From a checkpoint of a small transformer trained on Wikipedia.
Size: 15 layers, width 384, 12 heads of 32, MLP 1024 SwiGLU, vocabulary 2382, 28.4M parameters.
Architecture: RMSNorm before each block, no biases in attention or MLP, untied embeddings.
Training: 413M tokens, 3152 steps.
Each number is 128 + 24 x the weight over its row's rms, rounded and kept within 0 to 255. Layers, rows and columns count from 0. The size above them is the row's rms in percent of the matrix's.

# layer 9 attention value, 384x384, rms 0.0889, rows 36-63, columns 320-383
size [102 106  93  90 102 106  99  98  99  94 100  93 102  93  97 100 107  96  89  99 100  96  96 100 101  86 103  97]
[[108 130  79 137 129 114 119 178 127 140 101 128 108 122  98 119  96 176 143 106 129 129 125 119 133  64 151 132 107 125 127 138 158 131 148 149 126 144 164 124 123 130  91 109  92 146 123  88 150 172 123 128 129  96 146 133 110 155 135 144 160 189 153 144]
 [134 135 148 136 154 122 170 131 148 124 149 141 164 116 134 149 131 122  89 125 155 110 101 108 142 126 123 159 173 117 124 165 120 141 123 138 173 112 196 116 153 112 140 122 107 107 149 123 141 105 119 127 143 161 130 119 118  87 125 166 111 131 100 142]
 [133 112 186  99 119 130 162  98 131 140 143 124 112  89 128 112 139  95 129 160 132 119 100 130 124 105 142 150 132 146 148 120 188  98 149 151 146 131  97 128  92 117 116 124 142 154 149 151 128 150 141 163 118 114  96 128 151 140 116 125  70 108 141 133]
 [175 126 114 123  98 137 130 130  97 110 141 131 108 144 127 132  94 139 153  96 124 102 147 128 132 135 140 125 175 131 144 134 119 108 101 141 122 120 164 138 133 120  99  75 109 148 150  92 123 134 101 130 127 154  96 145 146 104  98 119 135 131 126 112]
 [136 140 125 133 144 157 158 133 106 125 134 126 109 142 106 125 126 132 111 160 109  99 151 150 110 149 105 136 132 126 109 165 140 133 180 141  97 151 121 138 147 135 112 124 152 128 119 124 174 105  95 140 133 150 121 110 134 160  92 125 107 168 150 139]
 [108 110 116  94 108 135  91 138  92 121 155 137 113 169 134 116  79 131  94  92 133 148 159 164 148 134 141 119 131 181 127 108 100 148 144 138 109 121 180 105 123 110 114 113  97  92 124 171 139 104  94 103 144 149 121 105 106 147 147 171 157 125 111 116]
 [116 125  88 175 149 113 121 128  97 141 163 139 120 109 163 150 101 176 178 131 134 154 113 138 114 141 110 138 118 159 112  81 115 128  88  87 124 159 164 117 119 136 115 128  80 153 157 115  97 128 161 132 100  90  96 105  79  78 127  94 150 130 145 155]
 [145 119 105 138 140 131 166  94 102 123 165 167 117 113 127  98 113 125 110 128 142  99 143 126 130 139 135 123 137 154 135  82 165 103 158 143 123 140 140 119 110 121  92 119 156 133 107 165 146 114 135  98 134 102 111 127 114 106 126 108 149 176 127 130]
 [149 124 136 141  97 126 139 119 151 120 166 158 148  98  75 138 152 132 134 111 139 159 115 144 121 148 115 105 115 129  93  82 144 144 112 123 139 126 141 136 132 130  93 119 112 134  99 133 146 155 162 136 138 136 123 107 150 129 127 130 128 138 122 153]
 [111 121 187 133 112 109 111 122 145 160 138 151 113 129 169 127  85 171 171 126 133 126 153 117 115 108 123 177 139  94 120 115 152 116 139 102  91 147 108  86 176 152 110 157 102 165 100 129 112 126 133  77 142 137 119  82 116 146 147 105 143 108 149 175]
 [108 151 109 118 192 123 142 123 145 139 138 112 136 159 130  71 131 197 133 159 132 128  88 136 147 157 133  87 104 143 146 121 126  94  65 126  68 128 134 126 131 133 116 116 125 103 136 135 157 122 113  90 107 137 156 120 130 149 112 161 149  78 103 145]
 [119 139 124 133 180 162 153 132 114 116 112 106 103 125 155 127 104 117 136 109 104 150 126 109 100 131 138 113 130 115 142 129  71 127 168 152 165  84  73 104 150 162 134 155 124 134 156 126  84 111 121 108  90 159 102 134 161 121 132 179 114 170 134 138]
 [ 64 135 141 132 103 152 153 163 101 151 144 162 139 129 109 106  82 179 122 111  83 131 151 139 150 119 129 162  93  97 137 112 139  94  94 157 134 158 123 160 148 116 129 134 105 149 121 177 160 155 165 154 135 123 122 142 115 123 118 157 131 121 106 157]
 [141 129 131 131 131 152 156 158  93 132 141 132 144  97 114 148 137 101 120 113 145  89 126 171 128 133 130 116 172  97 157 154 113 150 141 160 128 156 128 138 115 133  80 142 185 111 110 160 105 112 123 113 135 111 151 147 124 137 137 138 109 122 148 131]
 [155  96  98 109 111 148 129 150 132 145 148 133  95 149 113 124 128 110 110 156 129 138 119 120 117 121 144 123 132 116 139 130 139  68 124 143 102 127 123 105 124 153  98 152  79 130 110 145 114 119 136  84 153  85  94 141 143 126 141 114 126  85 138 127]
 [139  89 169  95  80 152  93 138 123 124 111 162 129 129 141 138  47 126  85 129 140 140 147 139 105 115  80  99 118 105 151 106 119 139 145 137 124 166 140 109 118 143 106 127 157  88 121 129  92 105 110 101 136 134 176 125 150 139 135 132 147 129 106 117]
 [154 102 117 161 149  66 145 135 124 126 136 117 103 132 118  72 111 130  97 102 128  99 162 105  90  95 146 111 132 127 137 135 140 165 133 131 143 151 166 111 126 146  87 118 189 141 104 148 136  97 103 120 164 149 150 135 185 137 115 126 157 105 122 112]
 [ 92 130 133 147 137 172 145  87 111 104 116 117 120 106 162 125 137 112 120  93 121  88 139 115 172 118 137 177 113 109 142 158 169 105 140 113 117 120 135  97 109 109 153  87 115 146 149 140 103 125 106 130 105 124  83 112 127 206 112 162 116  95 153 134]
 [125 131 131 122 142 185  99 101 129  86 111 104 128 170 106 141 156 101 160 143 153 108 141 114 128 110 137 108  97 102 107 133 137 130 122 113  72 131 106 150 127 114 148 118 141  91 160 109 138  88 154 102 106 146 138 148 139 155  99 127 103 135 138 122]
 [130 145 152 132 137 129 125 106  96 125 109 114 115 134  95 129 145 165 140 186 121 112 153  93  93  79 116 116  68 130 149 122 122 160 120 106 171 133  84 132 113 118 160 127 131 163 124 103 161 116 137 113 124 105 120 124 179 119 120  85 159 138 130 138]
 [104 146 144 141 148  97 128 106 136  91  99 138  83 105 104  72 129 136 158 150 123  97 151 128  72 172 133 130  95 111 138 159 146 147 162 113 143 167 140 122 116 103 113 121 145 142 117 116 121 135 151 130 116 143 131 120 170 120  99 107 161 120 132  89]
 [ 91 128  82 140 159 164  83 135 116 145 155 124 152 128 126 158 167 132 136 113 149 107 115 104 130 125 115 125 126 101 129 148 110 114 134 137 126 107 113 131 157 105 129 111  86 121 124 142 129 122 119 153 121 141 119 147 142 177 128 181 137 140 135 141]
 [123 144 169  78 163 140 111 137 115 145 100 144 137 105 130  98  97 126 152 101  75 110 179 147 159 189  71 110 137  95 165 125 104 143 136 118 127 112 129 132 136 162 115 175 149 106 134 157 109 126 111 112  99 140 160 118 147 135 168 123 132 106  67 118]
 [137 119 118 109 144 117 156 122 122 129 136 143 147 107 174  95 120 179 145 136 156 116 111 135 130 133 120 144 155 103 121 152 152 102 123 142 152  95  93 103  93 147 152 103  92 139 191  96 100 131 143 118 111 141 100 133 133 102 143 142 116  66 138  90]
 [125 125 147 158 140 109 124 100 157 122 116 136 117 121 123  95 159 125 134  93 140 140 113 146 115 145 149 139 100 127 122 158 165 123 108  85 141 109  46  93 120 146  97 117 154 101  96 126 109 149 150 133 162  80 141 170 118 137 112 166 136 124 137 112]
 [102 166 148 147 152 121 144 128  84 121 103 151 139 129 102 117 143 109 154 130  85 168 143 135 120 137 109 157 128 111 142 114 117 178 182 106  92 128 150 128 111 105 131 121 166  66 141 141 165 133 158 122  88 119 152 136 153 157 114 150 140 141 132 127]
 [186 173 114 122 155 124 156 125 107 116  91 136 156 116 133 115 125 104 103 177 133  85 100 139 161 127 167 137 189 136 107 117 137 154 146 144 153 127 165 136 139 103 143 132 103 147 122 104 115  99 139 129 132 141 153 107 145 120 108 141 105 105 115 103]
 [ 74 145 143 118 107 136 112 100  90 141 141 104 151 140 153 138 133 144 110 119 115 113 140  88 165 124  99 167  98 127 139 110 158 161 165 152 113 106 134 135 148  85 106 110  97 127 143 100 187 113 149 176 141 125 109 138 142 121 116 134 121 133 146 125]]
# layer 9 attention output (transposed), 384x384, rms 0.0811, rows 36-63, columns 320-383
size [ 96  99  92  94  94 105  95  99  98  94  95  92  96  93  95  94 104  89  94 101  94  95  92  96  99  99  97  90]
[[155 147 155 126 134 116 114  95 156 115 130  80 141 155 120 136 154 115 124 152 116 159 163 111  97  96 128 175 136 167 110  98 102 125 133 119  89 183 116 105 110  87 178 103 138 123 138 116 147 144 174 118 166 149 155 136 147 149 132  72  82  85  88 117]
 [156 120 151 120 129 149 186 124 153 179 118 141 109 131 130 101 121 142 112 130 139  96 136 136 167 150 101 141 108 108 101 120 145 163 109 131 109 138 103 118 207 113 138 135  92 177 135 155 103 116 145 126 131  98 153 147 124 120 122 119  93 112  96 119]
 [111 100 129 135 133 159 153 154 142 116  99  83 151 158 140 132 166 139 147 130 155 127 132 127 137 154  96 155 140 158 100 107 140 169 160 133 108 109 115 148  91 191 138 109 128 121 108  95 139 118 118 105 157  71 123 121 135 126 121 173 147 167 176 110]
 [104  91 131 154 166 126 115 133 137  93 148 136 134 133 103 113 119 134  84 133 153  92 122 162 101 130  90 110 114 117 102 128 145 214 100 112 115 133 158 141 131 140 142 165 115 128 124 111  88 118 175  89 131 185 135 112 114 150 139 115 116 146 141  83]
 [114  99 150 150 101 157 134 124 138 114 136 140 117 127 161 154 183 142 101 116  99 110 136 105 102 146 122  93 119 130 134 145  78  80 123 119 126  75 136 150 139 132 109 139 149 126 124 115 137 119 142 132 148 150 163 130  77  85 145 129 143 136 124 110]
 [180 156 110 184 119  97 117 141 119 130 153 145 104  82 121 125 130 110 109 127  96 125 158 115 130  95 170  80 139 110 142 166 117 155 154 140 103 142 107 125  92 157 115  93  88 103 140 154 121 148 149 160 141 134 130  78 143 111 117 114 110 106  53 140]
 [130 161 129  85 124  88 129 133 116  99 101 170 111  90 115 127 129 128 148 128 126 120 140 120 114 112 161 123 103 126 174 137 173 165 112 135  86 123 140 102 135 141 126 142 141 116 149 141 120 173 131  99 116 146 112 117 139  99 110 116  84 164 104 187]
 [114 145 155 141 122 111  99 133 141 103 147 117 119 121 129  94 142 127 153 109 134 145  51 152 135  91 107 104 138 146 105 140 185 110 103 139 154 103 140 154 138 121 185 128 153  92 105 115 128 137 140 123 150 113 129 144 119 125 166 134 133 142  95 177]
 [116  77  96 152 156 127 144  97  79 165 116 135 114 140 126 106 119 120 136 111 101 118 132 149  78  79 126 167 128 130 113  96 135 154 118 103  98 169 131 136  84 114 117  95 128 139 174 111 179 107 108 155 112 114 128 167 118 121 142 156 129 154  79 111]
 [ 67 148 126 163 147 113 135  99 134 124 105 143 107 143 145  89  89 139 157 141 112 127 149 152 152 130 132  92 122 183 152 132 140 184 142 110 123 145 124 110 125 101 121 116 174 150 120 136  82 148 102 148 147 144  97 138 130 101 107 117 147 109 118 140]
 [153 141 118 115 117 140 139 145 150 121  59 113 168 147 143 134 142 109 124 148 110 146 106 118 107 136 114 121  94 132 124 110 123 199 135  97 116 119  81 156 147 154  97 127 142 163 111 111 104 122 106 104 168  95 168 162 123 112 117  91 103 133 130 165]
 [123 149 118 137 141 124 106  78  93 128 125 130 105 149 132 138 155 106 138 147 127 150 121 155 138 109  92  63 125 142 113 154 153  94 125 124 157 127 123 129 109 112 109 143 108 110 106 123 127 123 134 103 136 123 130 110  69 137 128 126 154  88 163 136]
 [120  92  96 126 114 152  95 159 118 131 175 126 114 127 164 211  60  80  81 103 137 128 138 124  94 146 144 142 151 135  71 119 158 143 141 164 189 127 135 129 134 155 111 148 111 154 126 158 115  99 135 113 128 177 141 163 116 149 134 172 164  88 126 123]
 [123 129  91 145 109  70 161 127 132 120 153 167 137 158 146 166 119 126 172 130 130 101 137 154 127 110 120 151 102 107  59  85 146 138 140 114 144 101 145 104 102 113  74 148 128 135 103 100 192 129 133 105 101 104 183 132  99 110 170 161 168 129 127 116]
 [120 150 132 126 112 113 157 164 159 142  86 155 130 122 151  83 126 120 107 157 110 132 164 146 137 132  76 132 114  91  85 156 143 108 127 118 135 151 108 158 184 125 131 159 107 134 136 100  96  93 129 133 158  96 104 134 107 153 139 170 125  93 138 127]
 [102 143 125 160 152 124 143  84 128 127  66  74 139 145  96 175 148 100 138 110 163 140 151 153 121 119  89 103  78 112 160 176 153 117 138 108 161 134 137  99 118 110  98 128 105 178  97 145 132 144 117 141 149 127 155 122 150 137 157 122 133  90 102 146]
 [112 128 119 134 148 131  97 102 103 111 160 142 142 110 129 110 162 109 126 147 118 113  96 132 132 106 139 111  99 128 115 120 140 145 100 151 106 101  82 205 114  92 105  85 130 121 158  92 144  99 127  90 143 140 110 129 118 142 162 112  99 152 155 107]
 [127  89 123 125 106 157  79 138 127 128 177 127 141 158 172 155 119 120 135 155 124 105  82 145 143 109 172 147 136 141 115 128 184 144 157 118 153 113 103 110 162 163  98 141 169 175 123 108 129 145 143 147 118 100 114 101 148 139  69 125 103 108 165 137]
 [156 111 121 124 148  97 109 134 159 174  92 142 153 158 144 123 134 160 120 162  92  81 140 152 128  92 111 115 131 118 135 145 149 150 118  84 162 137 142 157  78 117 112 154 149 109 123 166 174 135 142 141 156 123 137  89 173 118  91 146 126 126 130 124]
 [151 109 114 171 128 111 117 135 178 165 146 134 145 167 169 143 133  93 129  77 101 114 114 174 111 112 137 172  92 130 108 145 177 120 129 127 133  95 162 154 151 118 149 174 125 138 112 160 139 115 110 146 149 117 136 135 164 102 127 110 175 141 159 139]
 [126  78 117 123 122 100 132 122 137 141 125  91 130 111 121 124 141 120 141 131 112 108 130 141  83 112 110 135 129 135  78 128 146 101 111 126  95  89 114  95 168 137  93  69  99 148 118 118 103 197 130 159 104 127 132 131 125 121 158 174 123 105 163 118]
 [ 92 120 137 147 144 118 174 101 171 120  77 106 108 103 149 138 129 142 147 189 143  83 121 159 158 107 141 152 122 177 134 142 108 130 127 158 154 124 156 113 132  93 115 114 151 152  62 115 131 149 116  58 154 151 138 110 145 110 178 126 149 109 103 146]
 [118 165 139 135 145 143 123 137 111  57 138 129  80 168 120 144  85 152 150 137 173 122 178  92 115 132 155 132 118 125 137 120 129 127 145 119  91  95 137 130 120 131  78 108 103 168 128 123 142 106 164 144 131 105 103 117 131 121 148 169  98 104 159 102]
 [123 142 188 126 134 139 116 120 116 140 109 116 135 148 118 121 119 120 139 156 155 153 128 162 139 105 114 146 150 119 129 146 135 147 194  98 163 115 119  95 121 140 145 136 127 141 147 155  92 131 127  99 160 117 129 114 114  95  72 133 181 198 144 147]
 [146 142 166  96 156 140 127 136 132 162 151 139 177 148 127 143 146 128 108  99 113 125 138 139 128 111  77 128 136  58 148 152 132  61 110 120 197 102  93 111 105 153 117 105 104 116 137 104 130 144 103 126 132 113 121 112 127 105 127 167  95 157 158 144]
 [159 106 118 117 124 154 132 114 130 124 118 123 135 141 108 102 139 124  88  79 141 167 113 153 107  98 187  94 150 127 147 124  67 117 129 142 168 119 111  93 115 136 118 150 135 146 121 104 147 148 128 158 108 130 140 147 117 121 161 106 120  55 130 112]
 [149 116 135 145 152  86 126 154 125 163 141 142  96 156  99 117 107 116 169 172  73 102  80 131 125 117 129 152 162 125  97 120 116 129 141 112 103 136 149 122 149 107 114 151 128 137 111 140 149 121 180  96 122 163 138 135 129 127 165 174 121 143 122 160]
 [124 109  95 103 147 119 126 108 134 157 152 193 113 129 149 151 142  96 126  89 100 128 144 129 155 134 130 129 151 142  95 139 149 128 148 133  98 107 112 120 135 131 106 108 108 179 176 112 118 117 132  87 122 135 133 151 140  74 146 116 147 161 133 133]]
# layer 9 attention query, 384x384, rms 0.0796, rows 64-88, columns 320-383
size [ 98  87  92  82  79  84  82  99  89 103  98 100 101 104 113 112 105  87  90  86  88  80  87  95  83]
[[121 123 140 176 152 123 177 145 113 131 136  92 109  99 156 149 120 103 135 138 112 106 121  93 131  91 148 101 156 113 112 114 155 123 133 140 146  96  86 123 106 103 158 153 139 127  94  76 119 162 109 116 143 138 128 110 131 133 102 134 160 115 122  61]
 [119 104  88 131 138 131 140  95 121 105 140 122 104 108 192 191 151 149 123 100 116 107 121 104 139 100 134 148 116 104 132  84 140 130 126 144 176 122 110 136  98  80 112 147 114 103 132 159 153 142 112  85 140 102 113 132 116 117 150 130 102 124 111  93]
 [141 117 147 138 136  90 161  89 140 116 125 105  81 134 115 125 105 106 159 164 142  83 167 131 135 109 110 157 142 133 132 132 178 138 122 191 127 119 117 149 159 115 126 128 115 132 116 114 147 144 155 111 103  89 113  95 119 147 132  86 123 111 147 121]
 [150  92  96 125 128 106 166 157 121 126 129  92 104 126 107 154 158 115 119 142 109 114 170 110 134 116 147 160 133 116 136 151 108 107 112 113 117  93 114 134 121 123  87 134 102 137 120  98 158 112 133 134 113 142 156  76 121 123 157 111 120 123 144 123]
 [126  97 138 102 148 104 117 117 155 126  65 112 134 136 102 108 158 157 146 132 101  54 110 143 149 131  89 213 160 126 170  91 140 124 124 173 119 137  98 132 166 122 146 151 132 120  85 144 150 150 117 129 102 105 115 134 126 122 149 141  99  75 142 103]
 [164 156 102 148 111 141 119 143 118 155 161 129 169 153 141 157 156 149 118 141 130 199 139 114 105 136 143  76 115 113 113 177 166 153 126 113 154 153 210 123 155  90 110 103 121 141 135 111 177  89 155 127 117 130 165 110 147 134 100 134 130 190 124 144]
 [108  91 136 136  97 167 132 112 151 124 119 159 110  91 146 119 122 140 135 124 154 133 115 146 134 140 145 123 123 118 133 119 119 161 113 126  80  97 102 135 123 114  65 117 123 114 129 103 122 106 109 105 174 127 153 101 106 146 100 142 152 162 112 135]
 [103  99  83 147 110 111 167  97 127 129 132 106  93  97 133 147 110 142 117 136 139 138 150 141 149 110 114 119 132 144 128 119 119 112 135 100 143 124 105 119 142 158 120 123  72 111 167 125 153 116 154  69 123  62 122 157 149 110 175 154 123  84 153 123]
 [107 120 155 121 126 178 144  74 146 148 117 149 105 140  92 142 122 129 114 156 146 160 124 133 138 151 123 118 118 127 170 118 118 161 125 127  90 107  99 134 114 138  72 127 117 112  99  85  94 126 131 131 161 139 190  92 114 106 144 145 123 166 115 144]
 [137 131 114  81 141  85 112 137 133 122 108 114 140  97 129 142  87 146 126 127 121 130 160 137 122 121 156 106  93 148 113 127 129 126 163 146 112 129 134  99 135 208 117 134 134 145 134 156 139 127 120 131 127  95  97 115  97 142 105 163 174 127 132  99]
 [134  88 116 124 123 174 186 137 122 142 131 115 152 178 158 138 137 117 131 118 167 140 136 105 147 140 134 133 134 160 142 164  92 146 145 134 113 143 155 118 149 123 115 175 179 107 127 109 140 166 119 118 192 185 133 107  78 147 121 121 106 131 136 107]
 [123 119 119 133 155  60 183 163 121 156 116 142 132 139 145 147 139 143 105 102  67 119 106 104  90 146  90  87 118 152 136 148 137 141 137 126 122 169 153 132 140 120 148 157 121 120 116 160 155 125 152 165 138 117 115 129 148 165 129 116 157 100 120 136]
 [ 98 109 176 172  77 106 124 115 139 159 153 152 130 138 119 146 135 120 101 178 118 110 136 143 133 173 134 154 113 102 140 139 142 108  96 143 107 129 134 137 165 125  96 149 166  99 132 120 158 182 104 124 101 159 133 119 119 115 160 160 161 108 154  95]
 [134  92  83 113 110 122 109 150 139 115 129 142 139 106 119 102 137 135 123 149 120 109 126 150 146 152 158 109 116 184 106 156 156 118 119 107 172 129 130  99 129 103 137 117  99 126  94 144 133 132 121 145  66  88 106 119 118 139 129 125 149 101 102 160]
 [137 123 114 123 108  99  84  95 106 120 117 157 112 124 120 109 108 152 122 119 106 158  95 117 149 124 199 178 109 164 138 114 133 105  97 148 103  97 150 167 139 125 122 102 146 140 120  86 138 142 131 145  86 159 105 111 105 142  89  90 117 146 122 134]
 [141 159  95 145 137 125 128  86 104 160 124  67 129 143 125 111  93 104 165 113 160 142 133 139 125 118 106 149 124  98 132  85 117 150 118 111 135 162 136 136 129 157 145 176 106 144 124 162 125  99 141 152 156 117 131 105 150 125 153 157 104 177  97 112]
 [154 139 100 140 119 104 128 121  83 111 155 114 126 105 157 171 158 166 145  76 115 135 133 121  90 126 145 180 103 130 114  95 113 140 143  93 115 101 161 156 157 121 131 137 102 116 147 141 152 144 118 123 116  87 122 157 131 149 102 147 129 133 125 141]
 [100 164 154  79 120 151 107 117 109 116 118 125 155 153 161 124 119 154 167 111 123 136  72 154 123 125 120 116 129 156 101 134 118 108 141 140 132 153 140 134 123 157 101 128 158 147  89 170  85 117 129 149 149 104 115 149 153 125 132 129 100 158 143 143]
 [122 162 135 111 187 115  90 152 117 134 135 156 124  98 122 142 153 187 136 131 102 150 122  82 149 107 137 116 114 134 137 123 180  97 115 161 132 125 145 142 134 114 127 131 154 130  63 151 127 141 112 120 109 128 129 128 154  84 143 184 106 159 123 127]
 [121 111 149 109 140  99  71 128 122 134 116 103 144 165 127 139 124 166 133 157 115  50  89 126 156 181  75 178 162 157 112 121 150 124 135 188 114 130 101 149 174 116 128 137 155 106  90 149 148 174  99 135 124  98 114 137 137 123 113 112 147 131 145  99]
 [107 131 160 104 119 139  77 132 154 115 107 126 155 100 115 120  96 130 140 158 115  88  86 128 120 113 112 146 134 140  93 113 141 135 143 142  87 125  92 133 116 176 152 100 181 160 112 153  98 142 139 126 135 123 101 141 109 132 136 116 142 110 100 133]
 [122 136 138 107 166 104 134 137 111 124 129 112 147 139 113 126 138 137  94 129 113  89 130 115 153 119  84 159 148 144 148 157 130  98  93 149 176 137 131 114 157 113 163 140 153 129 133 158 122 140 128 140 119 123  97 151 137  77 158 128  97  97 138 107]
 [153 146 103 154  91 145 124 154 150 148 117 141 194 123 184 155 132 116 137 112 135 149  97 136  97 102 121  64 121  99 109 183 150 160 140 124 135 104 182 116 126 108 132 121 135  96 115 123 129 128 144 102 111 136 171 132 117 146 118 130 141 156 125 166]
 [119 103 123 150 123 158  92 115 132  70 101 147 132 123 120 147 133 185 132 126 149 113 125 124 118  94 128 163 155 136 139 101 128  88  98 127 103 128 103 154 129 159 134 132  93 147 128 141 135 106 148 165 130 114 132 154 117 155 120 118 129 128 160  63]
 [149 140 105 142  94 109 142 172 134 158 138 117 154 130 156 133 108 100 132 111 120 152 134 145 129 142 124  96 113 107  75 158 115 147 131 112 158 136 193 102 130 118 168 105 132 109 127 125 126 149 115  92 115 126 130 146 120 151 116 148 128 125 124 173]]
# layer 9 attention key, 384x384, rms 0.08, rows 64-87, columns 320-383
size [102  83 104  84  84 118  64 108  61 105 109 104 107 110 110 115  95  99  98  98 105  69 111  95]
[[102 155 153 118 142 153 132 100 109 104 128 154 146 136 100 133 121 144 149 127 122 136 125 127 165 149 121 119 142 154 148 136 150 101 120 133 120 153 125 128 118 123 170 141 133 151 120 156 109 142 171 133 131 115 101 110  97 183 153  97 122 148 138 115]
 [122 133 125 139 111 117 167 139 145 133 135 120  60 112 127 137 117 130  99 135 115 125 127 135  82 127 109 124 120 111 108 129 103 126 135 121  92 146  92  83 144 125 118  95 137 141 182  75 149 121 151 190 110 105 121 116 155 106  93 128  89 136 132 152]
 [113 120 178 120 142 125 178 136 150 107 136 150 118 109 108 124 156 150 152 135 128 140 134  98 127 148 148 141 139 137 159 137 114 134 142 188 109 153 113 103 147  77 115 129 119 117  83 129 150 166 132 154 104 123 144 151 105  91 114 120  99 152 169 126]
 [109 169 129 136 139 153 187 142 171  95 127 129 111 112 125 120 134 169 119 105 121 140  96 139 121 127 158 122 120 131 166  95 138 161 119 158 165 169 149 125 128  84 109  94 102 136  91 128 139 140 138 150 138 131 127 148 139 129 115 144  74 145 123 115]
 [151  88 146 149 133 152 128 159  90 120  92 155 141 124 138 145 131  98 172 135 144 113 177 158 121 129  79 174 146 127 136  95 120 112 127 135 104 115  77  95 165 151 134 132 132 154 152 115 132 113  74 130 148  71 133 137 134 152 158 120 138 144 168 131]
 [121  89 132 114 129 125 145 124 119 118  92 129 112 118 128  84 135 116 114 165 144  82  76 143 142 135 133 161 133 128 130  72 142 131 107 124 121 150 150 145 168 136 130 131 110 149 102 107 131 119 100 100 122 138 133 125 147 132 150 132 119 114 162 112]
 [123 134 101 109  77 155  89 124 168 148 177 145 120 136  75 135 163 146  83 140 176 164  84 155 126 142 144 103 127 104 117 120 201 152 116 119 154 173 154 140 104 117  95 141 141 121  76 135 117 117 162 121  94 122  60 137 134 129 116 146 163 107  94 131]
 [124 161 133  97  82 107 127 110  98 168 175  91 139 178 182 100 110 134 139  87  82  75 151  99 133 105 128 158 111 121 113  98  68 147  89  98 122 114 152  82 172 143 140 111 139 116 129 148 117 119 136 128 196 127 138 141 160  93 107 148 150 118 102 101]
 [ 91 113 114 104 121 188  88 127 153 124 157 137  97  86  63  97 178 126  79 117 168 144  93 176 117 123 148 107 124 162 143 115 176 134 118 146 140 152 124 157 143 119 101 133  98  88 111 109 123 119 156 114 112 108 126 156 107 168 103 130 157 118 118 162]
 [102  89 114 143  86  97 110 136 114  95 146 118 136 185 149 155 133 127 132 113  79  93 114  97 156 130 133 105 144  87 100 125  91 123  89 115 125 156 196 138 160 165 128  97 170 126 166 151 123 136 136 136 118 128 117 139 153 139 149 109  83 121 199  89]
 [183 118 145 118 133 121 165 152 150  88 126 107 138 139 146 105 172 166 111 128 137 103 131 128  99 101 144  99 145 133 106 126 113 145 120 160 140 105 157 154 167 158 138 147 129 119 124 123 169 121 147 109 112 119 116  77 126 106 128  98 125 155 142 112]
 [105 121  95 151 157  97 129 107 111 104 118  89 125 126 111 144 112 126 152 146 144  99 102 124 118 132 170 170 139 104 174 127 139 112  94 110  87 124 168 116 126 150 126  76 123 125 112 109  94 125 118 173 111  79 155 119 162 148 123 130 133 131 149 154]
 [ 81 134 193  89 115 167 135 141 130 132 152 117 161  99 127 122 132 134 127 116 114 121 142 130 144 117 124 143 104 150 140 145 143 115 176 141 124 127 102 150 144 111 129 127  98  85 106 146 125 141 122 131 163 106 138 112 170  88 120 164 174 155 138 171]
 [126 141  90 149 117 137 120  80 129 113 131 120 121 170 117 123 132 129 127  96 119 137 120 106 149 132  85 165 148  94 157  97 127 134 117 103 141 155 156 134 102 127 150  96 141 155 127 129 133 139 131 149  94 127 142 139 160 104 126 116 177 125  97 106]
 [142 117  94 143  92 119 145 144 170 115 132 164 188 115 122 130 102 123 132 151 130 170 135 147 114 153 139 127 126 143 130 119 145 111 128 124 137 127 113 172  93 136 176 129 188 154 150 144 162 142 167  64 140 152 121 114 139 138 165 124 130 149 117 172]
 [136 156 112  64 154  92 128 136 164 126 139 134 119 140 156  84 122 137  88  79 110  98 130 129 173 143 160 115 136 176 122 156 145 138 134 103 167 132 111 146 129 123 140 119 180 131 130  37 125 114 145 135 159 143 151 147  47  96  88 115  85 127 118  72]
 [108 135 131 109 155 134 160 112 159 123 127 134 102 128 135 139 135 106 148 100 110 156 152 118 136 133 152 110 136 146 130 164 130 117 126 132 126 115  89 121  98 121 145 125 148 164 117  91 137 141 132 139 115 140 107 126 143 127 136 124 139 162  91 151]
 [137 147 116  92 124 108 115 160 137 138 138 130 127 140 117 137 126  77 124 136 108 122 127 142 136  99 132 143 138  86 130  84 110 170 124 101 132 164 149 139 168 104 120 148 136 108 118 144 131 111 127  94 115 142 128 130 153  89 134 132 154  89  90 119]
 [122 119 137  96 143 109 139 165 127  81 108 141 158  93 118 125 136  70 129 137 120  86 160 155 130 111 141 186 133 164 107 123  96 159 110 132 127 107 144 139 137 174 135 103 122 149 142 129 156 148 102 104 109 152 141 138 100 126 132 104 125 137 159 151]
 [139 105 182 116 118 121 172 180 106 117 125 160 156 119 143 113 125 101 156 172 148  86 139 129 125 140 142 148 129  93 119  87 113 120  91 111 130 171 138 134 183 154 155 132 138 109  92 137 127 107  88 117 119 161 134 139 140 128 149 105 139 140 154  98]
 [154 157 106 152 108 133 109 161 140 170 148 136 136 153 120 163 112 150 130 118 102 166 173  88 103 126 125  80 119 120 133 163 100 127 146  77 128 127 109 145  84 128 146 125 123 133 125 155 130 119 144 116 165 132 134 108 103 136 124 120 136 128  79 142]
 [133 114 180 141 164 139 155 142  83 111  91 142 136 110 174 145 110  95 166 132  92  71 187 121 133 105 112 176 149 130 130 115  95 119 128 144 100 111  89 111 165 152 155 132 122 146 141 120 146 115  92 119 160 105 160 123 110 135 159 117 125 158 173 107]
 [139 101 174 136 162 126 117 122 113 132  98 133 117 114 121 107 114  98 111 150 106  60 120 135 116 143 130 145 115 113 115  97 109 125  97 107  79 154 132 135 150 135 138 150 104 132  90 127 166  92 116 149 128 115 121 126 138 155 146 165 135 115 145 104]
 [106  99 129 141 118 143 122 123 153 157 181 135 135 128 104 139 132 142 109 126 153 126  99 121 146 105 141  93 110  98  67 109 131 146  93 116 152 113 179 144 100 174 113 122 117  89 138 161 107  97 134  90 111 154  96 135 105 137 149 146 110 124 112 115]]